Weights of a small transformer language model.
Size: 6 heads of 32, MLP 1152 SwiGLU.
Architecture: rotary positions, no biases in attention or MLP, untied embeddings.
Training: a variant of Adam for these matrices, 132M tokens, 4032 steps.
Each number is 128 + 24 x the weight over its row's rms, rounded and kept within 0 to 255. Layers, rows and columns count from 0. Numbers have three digits each. The size before them is the row's rms in percent of the matrix's.

# layer 7 MLP down (transposed), 1152x192, rms 0.0755, rows 922-955, columns 64-127
098:124138094111078131115114121155136141075160116142139152131133126132147143128160108156136129133150161121121105109141117154122158089089107099149171152094139130178148127131142137140166110145150105
100:172147116140111179103145089082119168116110172149105113165148113100174120146101103131094109133117123105119130138096174134151119123164103135096136169156144126134129158157121113147113108142129151
120:119154105142121120131096113131114109137152139151159133141119152118121139123102115133123125116122126140141111168141075129107115097134146100111122166104138119065146106121140092122143120131145138
090:104176088130139113166124101100124110138128146072134114145098124136132158147130155131144089142146085146197131120165106120135125156186142149160101137131124127127122132098139088110126139134091106
096:131106115152118145119122074107148108114139141107104115134145112147099120108127186162143133109150139119151150136118118112161139141089110113135155139134110106120114111116148137142097100152182142
095:080144086120118092105142098135149152139108095104143122099130145125117111130123162123170163134108111138137127127157093151142187107113134135111142099142119119090154097138127127148155144114098174
099:100154100157125075114141115132141154110128152127119154123150099138100112084147157084161113116170122130145121138102154159114074136120132107116114135097130130096109089068105084092149146087133102
101:126171138141100191149103162163156114097129118116118136128104136148119131158100126146092118117121179135191125149164101146152131092142112112139131154134138117116124122091151087094162120146083110
097:120122153144141114125138114149146138168107132140150126086100171123164147160141144184146097160128132090141155151164091114147145105120078166162069106114144110122117128176094134134104179141102114
098:122151107107083176139091131155134094132080118119157141094088130119157140132160108090153157145135119119129121146149149118121154130128120132125117154120115120103130110100146105101183132102177123
111:116138131146171116106142103133126105137138117152151135145162127172142146123112096124164125130133168137116105111112105134124130170117103148132122120125130129117098074114119177119079160145151102
100:111165152173115117093161150157138111103153130108154093126128193131091144131110118152109137095141101111135135101123130164127091102113126143142149143125122145118154135136132105142116093134100126
098:127115143124134158139142112109167096080109150112117134125114145112146162152095124118121119108094165130116149142120130143109125122127101127162114112133146127093164130122120138093125125111134096
095:142100152096088108122143119130146152148138157173114130172110152111113099133168090205127141131165153134161154115131129197097147106144123118151065097146168127134150123161127107144108172101154127
094:126109136163126147181126148102119130091154126104152126142128136112108118119109138112138144133131118133127114148102078133117166137153112115095137126107131157050149150124111147127110144122139129
102:113113164120135155123100139109168130108144127138121151135073116115125112140132143103171105144125150106167139143103151130115118111157130095108135121071113182002152139114139103101124194148117120
086:147124118141094099103120135139109129135130174135120124184121173123185127146165119126130109134180117123106126143060170141116108098122118132107147163168099156204135157086112135083116164137128129
095:171125094140136144168177145111156166145126150141153110150131131104105132106143126146153141147149090123123180101134148135183137136094120132134166103145126130098169143127157143146137157163147132
095:145090116148132071104132122144077076092139122121131155157117117117106138120152106104163103087159127139106126134136123118134123118134161139123130175130115109168094088142092118127099117091127123
093:156112136098129111122165100125133158134126129157120121125135140149136120138139148104157145139113158140168158138125193122143125111144111154132131111120070173197134166140154081137137086121100181
104:148088133109097123120087157131102108144179086121108162150140156117132119147158158128124144146117158152120124176134084118110180139108185092129120101157182120111156102117162128155107110138097131
096:134107154162142116123096132107113101171132122164111124128154120137104138154147082127145064151156141146124119133106146107073084112125132108140120105159167129132124104140163119121124146161164137
104:083145147133101157137157106151131126125110138148122147120129139113145134147140124126110130183134142125075136113132128164122116100179087110126171159074106134108122129149118106117117137149090097
100:117113105086140070129148101141080138129140110102153122103122128135132099138188099123145153117122158114109100073115130115121129105105112110132140124113118101130157119110083117106155092138126126
097:080128119121106104118110095183163106117121101147122133132133116157112177122127106117131154107134093120108110133145088171166147132144113122109118108087137145093112116104128071100143164138103136
101:131159127152104143138151153150130059135143147092116068095210097104121136136129105125110132116163115164112116124113136099116123138159144107118119102142082091110129094107121110135119132096133144
093:124138119113126181135143133130093101111075162115136105155105162116122144121149116145148108167153152136107095147132121157131104103094139122107143125129129144008095159129165177120099116130137148
105:140139142120154156149137144139114104123133127162072092136110116128151121102092151110121112137134126128134171138085154098130135102162171111146070186149124157148156094110118117150132129142122107
108:133131128126128086121093134099121130123136168093132133144162151130091123090137120130144138178129113093158123117183157111125130126108144149113132119107104141142124127108125127134130131099148112
096:095136133135119151161143163103134164149126112167130112114129127130109122141140130147148139119128147126076120081162103123145139121113116153151139167132135139146143127103130119114112128132110131
093:116164139145120096150090113117111109115124120113191135110161137126141158146098116099130130108133096089135176079091105116162122125128127114127110094124141098111116131124104092136125145157066128
112:136094139099147067101172099121152102146115145134115113142156098159149104162109131162125145133065128132124100116133151125137110120116140096115113131125149148228123160127107159135110142110133125
103:124142085170118114127151103115112126119117155146133131070108173119095147136121131096116153145159124130128130156141107086129141147122068134181112144102120127161117105145125130070134110156124077
090:095155117150165149148141108145131130120126127149131141117107124115123091128164145118155146103136091120117108143089102161175150195159090148105118111135130133094119123197129131128119143113133163
# layer 7 MLP gate, 1152x192, rms 0.0834, rows 923-955, columns 64-127
098:111141054137116142126145133133109117105122134173098145148155124150122128103128108147092151144094101140124091139166111156075122125112113171160107125152159133144142146100174079122129129169143129
111:120090075155197129152115147167153120117122122144165094146130112127105157118121121147139138128126137136157128126115100118171153142129131142099116148153186136115148117136124129156136115164140178
085:094104118107149118174117155126167137101156116165160122122141125148157163121140119122090117111104139132120111156139104173138191100171138172121099093180140122155107114132100144155122129173101145
106:144140152160111100139127140099103159110138131158154097102167123123129088095060098127133173152129132147122126131167092135139102115128147123128133112108146125131095114140154094164132097118104128
091:107087077162139139085077132105139141145140120115098119127117131133131172137108142088127147125124144116126134133148100108134133142160129166145087158127128111128103073134131140125145144124145096
094:129119098136082133155099106127157126143113163099177128106129130160127116143137113096134157145145153114136126140151176144150106154087094115093116106166141119174116106091113105131155110114116114
098:135155083139140120159084114091152160136148118126117167142160105104133132152124117134135127136126126180154120122086110107139148117146114136140102114129111137127178097146103077154125122130115129
099:130127100128142087144131130126141104101176173121107185147141140184150166096128092142130127118134145144116122170088108154145099127059138145106094107100114120170077113117120153167141129119146112
100:129096142125116138121150113122138146125118084164162114161135125128138116140142087117100112124147083181147125145177117125104110079188101143071149131085087117136122133119132135181110122140106128
113:119133136160115108109091121129141115037106093115113130139126093160118101127111107160122154154149072164105140171142097132112163087147117131122099146066081113129179135115116122148108111171158126
101:130088117172140123216142139131115149140121127087111093155103099144095134125156100101122138120119136127120102131156139093121165111138142131144124136181132123137061128141137128083119123114145103
100:144106064102125142119094141146117108141124150128100113135116128108133141139157113179108122106120079133127115155147130132152134116124100159143110124148146124155087143134110112105145119133184146
091:130146099119121083109150122142174140137132121109102113160124139151114139099119115148126109119129155167141123098146068091140148131133092127136118150148085128097109122116132104094182125177120123
087:134142126110150119095119121117077131140187094130118137076132090084163106126118139103134158123106096104113115157124122152154131158151126153135078122128124139159103125131163138112130111165110133
100:108112132130154094148128103116119100114119088163097117117143107126125163103122104126100128116116114134081092121126103093153140125122117177099124121117117102157155120165092164159137089101176149
087:112166158120143142172118166133144123131102100143126148146135131124107114114169127165078093122118133132111107114145122146105150125120122180094113113122130128129155106110066115133126127139130147
094:115171116105140129092134140109123179096093111109137145088118168169137146120112124175132123136133131124131156126121106145140148138134120113136164073122120129122146134167110129128148117124094130
093:092116125084108112126141174122131086152093122101150119127148131145112135052119134106122145105123117135070135105114134095135156093099145133137110145120139134119159156135109146097186134101169112
091:113090108176166098126150109094144108125099153107123090115145129101143143116125144079156131126136121178119150125113136091133140104150165117149137108135144137119148112131122095127094111084105136
104:104135061111114113160118087125139141120137177179115123119139124131117089128102128161151135170126152195127149138123093135110104147113116172161117128138137071133117097106071144143151083107132112
096:157107123128099106126146121124110132139154135124139061136108088142160131085160148126104123131102116138101111133150124087123120098108099093131139086113123137176112107126115139091114092083131146
107:119095186125104090151127087139194156120147074141087137113102114147132098076153117136121139166165091127146113120128133105140170103103147133130151122118114114153112106152137109135119106119161110
092:187120116126100126106131161173133098096119136163107139090154165143129134183153120136122141146159133114145095161121132167162128165107177129142144132161119127127119110141153140195140130150103131
096:134115101122138106054135122117145132092080103122138158146113160137142097103115126114100127103153131158144109099117120088096102098142138092153117105137126154118150157107126111122133114150106115
106:181133103159112118132103131109142128128151086120083108127135102141108090131113124128135120151164090123118145106070151165107116139161157057101092100121136129144078140126142105088164133114114098
096:152146086139118114143103103188102117115155107115151104127133110112122171153137129126130128146155110119135125123158052135152113097132151109123121111135104156124127098126094130165134124137131139
111:145110111105125114123120130102126142156188134149163106149143145137084105167149129155130163088115147129089101161139110181130115176121149121099232133107137119119126129107155146107129096134132141
112:121132114134119094100080145123106131109170110118129146152126159101130131093113114122120105158096093151157118119150125135124131079085141117149162094102123134115109160141141151100121141144139141
110:107082097158124140167087141089125149156127062168123120097128109133126118099147128155116147120108134147105119111128087150115117105159167162161104158151150141110110145102101136130150100165136135
099:138131127096083066110082128155141076159151143145160137126145140158109110157126134133115131113158121142139143098138150143152149130146112159123083118118122103141143153092113122099135138142139133
113:116111096126137162146108123129106161090103072124082140119142134158131175121134115151114124101165110132164118138144120151105123128134127106128117154142098104132135111108138100135126113160128151
109:088114121125083124115159130123130102154127086141123106092120118108125151145107131143074124118144093158147083133093130107130139135127094164141120137112128089155120130165122117156178104138165083
096:156106120132171131118121146118161146160184101142202154134113127110120124149101076110097107106129125135151111118132130151149142143134186098104108101161117155149160096147111168085131119108125122
# layer 7 MLP up, 1152x192, rms 0.0773, rows 923-955, columns 64-127
100:125111141159104102112097166178092116093135146115134102109147089164163106117112153139152114093138118102135146140089177133175124104144107124128106123099134112094143123117095123129150146067151107
118:084083126103148153185123154132122122148122102151124091097138136116109080118154138124107107138156156109120106129100088107144141186147125100126111134158141126129104101102129086130114090174162142
090:090121130153121108108132114100107123112153086127094125147121129138118102145103095131117129095132117181122120116140116092125169162102179123104115161092135115146145138106167135097135080142171128
104:097077117075142101120121106154137090133086120140128170146101115128134150153166101144130096136104118091123139087130167136137162129105088118142136134145131142123168148160157128119121157140165133
096:159072150112154126130117149116125116128159146108186164135124140131156145138144136122100129102161118108111134149094146111142128127164105092129100128085143141150163111137058112127113115110126172
097:131088149103099147153138139119156121123124150097148120158134136106158100134143100176142150115124106131078126109137161109150143141144098136103113145105138148140164143134144141089117129081142082
101:161102128135111148156158129110142153141131121118132103144116150136121117157113070143135156129118151159144118141133146081109121159157143173133146131139126096123138139097086117104138124141105139
099:125125143120140107144106127135102131107141125187134093149135096087153102164101098113137141089153088127095154121097087073128118134167158100108118152137128092110096139125123132140152134135115074
098:087131115159139141119136108110144094152100102112143117125151088111111109139143166108169120149134138149183115118129097117116112118149092150141114108154128139112124091125155069093128102144154121
113:132123160097127126107132138181106110136128183159172123088128119120125087136110124138130119090113157108129116120075161150128142113121139130160105147140121138094105080091118117135128132150105140
102:114117163126092139159094100099118124172124151151128148165108099138138162107145165143138118126123142141072127157119159163117112103091142130114178146111144123120134091117080154129108142103151091
102:128141100114130148133112109099124122133125144126117146127122119121172190095116121111120122100167091101130120136137078132105099134149092133141121100141123120116133141120122107166143145105149109
093:123108116133113154106121111148086109088139097116125175104112149104095136173163156144126115152135154157139104143126147163175115157124170123128148091141140099126111133091095115159157111160093155
094:140136098139170141153130140087138131109143116115160114064145146115160155174115112137127127109099148119118170137083102119155104096125118146136098082166126130108144106129126145120123118092130157
096:149128172120109155137132100101141090126087106137126155148119111106118151137122160122158097124092147131109140159095118124166091146129126125085135145108120137116120132123124146111135162111135083
082:140128154127132147184136164119114165139092148133157183162098165120119091144171137116114099106133136110113097181096161111101111106098122108194109158117128168097132161126111108115129147157096118
095:129084142145126113155146114162110125142124123139117134130106143135122115122139169126114092123171111145107119144187126155123168125106152135154139086140130150138089160154170098128168120108121147
092:147090134157119078158110081126164103115124156114096113135168146106164117119126128136144086149136178118134160088101128153152139148115098116112134130102115095142122094145142122108108147143100137
093:138141114149103146157127151110128106135107070120184133127131146126128125110092109147130112134131132117137116077165131146097149128078117140169104116125151117106118139120091144124153122138127129
104:125120063109134138101134085131121119124122142158121126094156140099134124125085080128110130127121132128153157098121115121136080171098140148154081107149122124115151115110107101149129134151138122
097:132137108096139129098113089081145125131088110123144110164107151148127129118121162140136093118095130147131091123142125127126122136101132070156123125185155142140156155099160183144119099123160121
105:154094172107126159133145121157100146160133144153105108184076161083098140116176135101140115122127124174097118101147120089156064128133132104104131113125177162124130134104157111133095115106152126
101:136155128184132116123153086148161146125137127141109186135128095090133107103113118124110136126078088107167126111157129121105135105145121132123101115092150163129114108154092143117134113145108117
096:130152108058125133155130082112116139119159138080151121141133105080128133145130110120171145158164098147109147145104166115108143124121133136140048095128127120134121090147142116143161134144118101
098:114101141138131165157148109159108148107127150164096125110155111150109166123184103185124133084121157128115133133127137116123099138101097089135148129149135134124172145143173131170156123114121156
087:139117133088120141111152103158110102157155124092161133173133120089153109123143168150101147124132134145141099124157120112141077108128161159140125127146098169116141126103124085110150132114100117
108:117107137154145106110092111148150124123139175100116165135095121122158126148192098142156164137147127110158122143161149130130124157083109164085123089121147171139101138120104112064107128119134119
113:143158117130147118144123090152152156125152101101152136094159139143122108157112132147122113130153138186084130105098122123148130117122122150092104118126122117142126143126117102182121120153131140
102:144133169079113133111140152179123140115142165078141149154117142133133122129103095142130128123163126111119163123146168083160127152107129117113134102108127079176156117155150124164123111111124119
092:103117073124125123126109105123109099109074104123109127106093104136134135134140120112140138101113096176130177104126102152133095119119129091124138159079152088116129126144117168109070107099139155
111:131137160095143135101128111168103097188104147139134138127075120122130114185135133089115125126124173163089130111137135153132098160152116115129162128137109143138142126126108158129153170131156100
108:155073141121149109131130160098160153155130176122121132143118144158124155150166120125137160137138105122131155134147139114117124085119115134097120113150121152135135197112167158145094134128124159
084:118111156121136121125115152137108114114113150128099103104148113130160131127109118161108128137158125131176124111071129116147137141124092126154081155103184094112159104158137131151105119114175117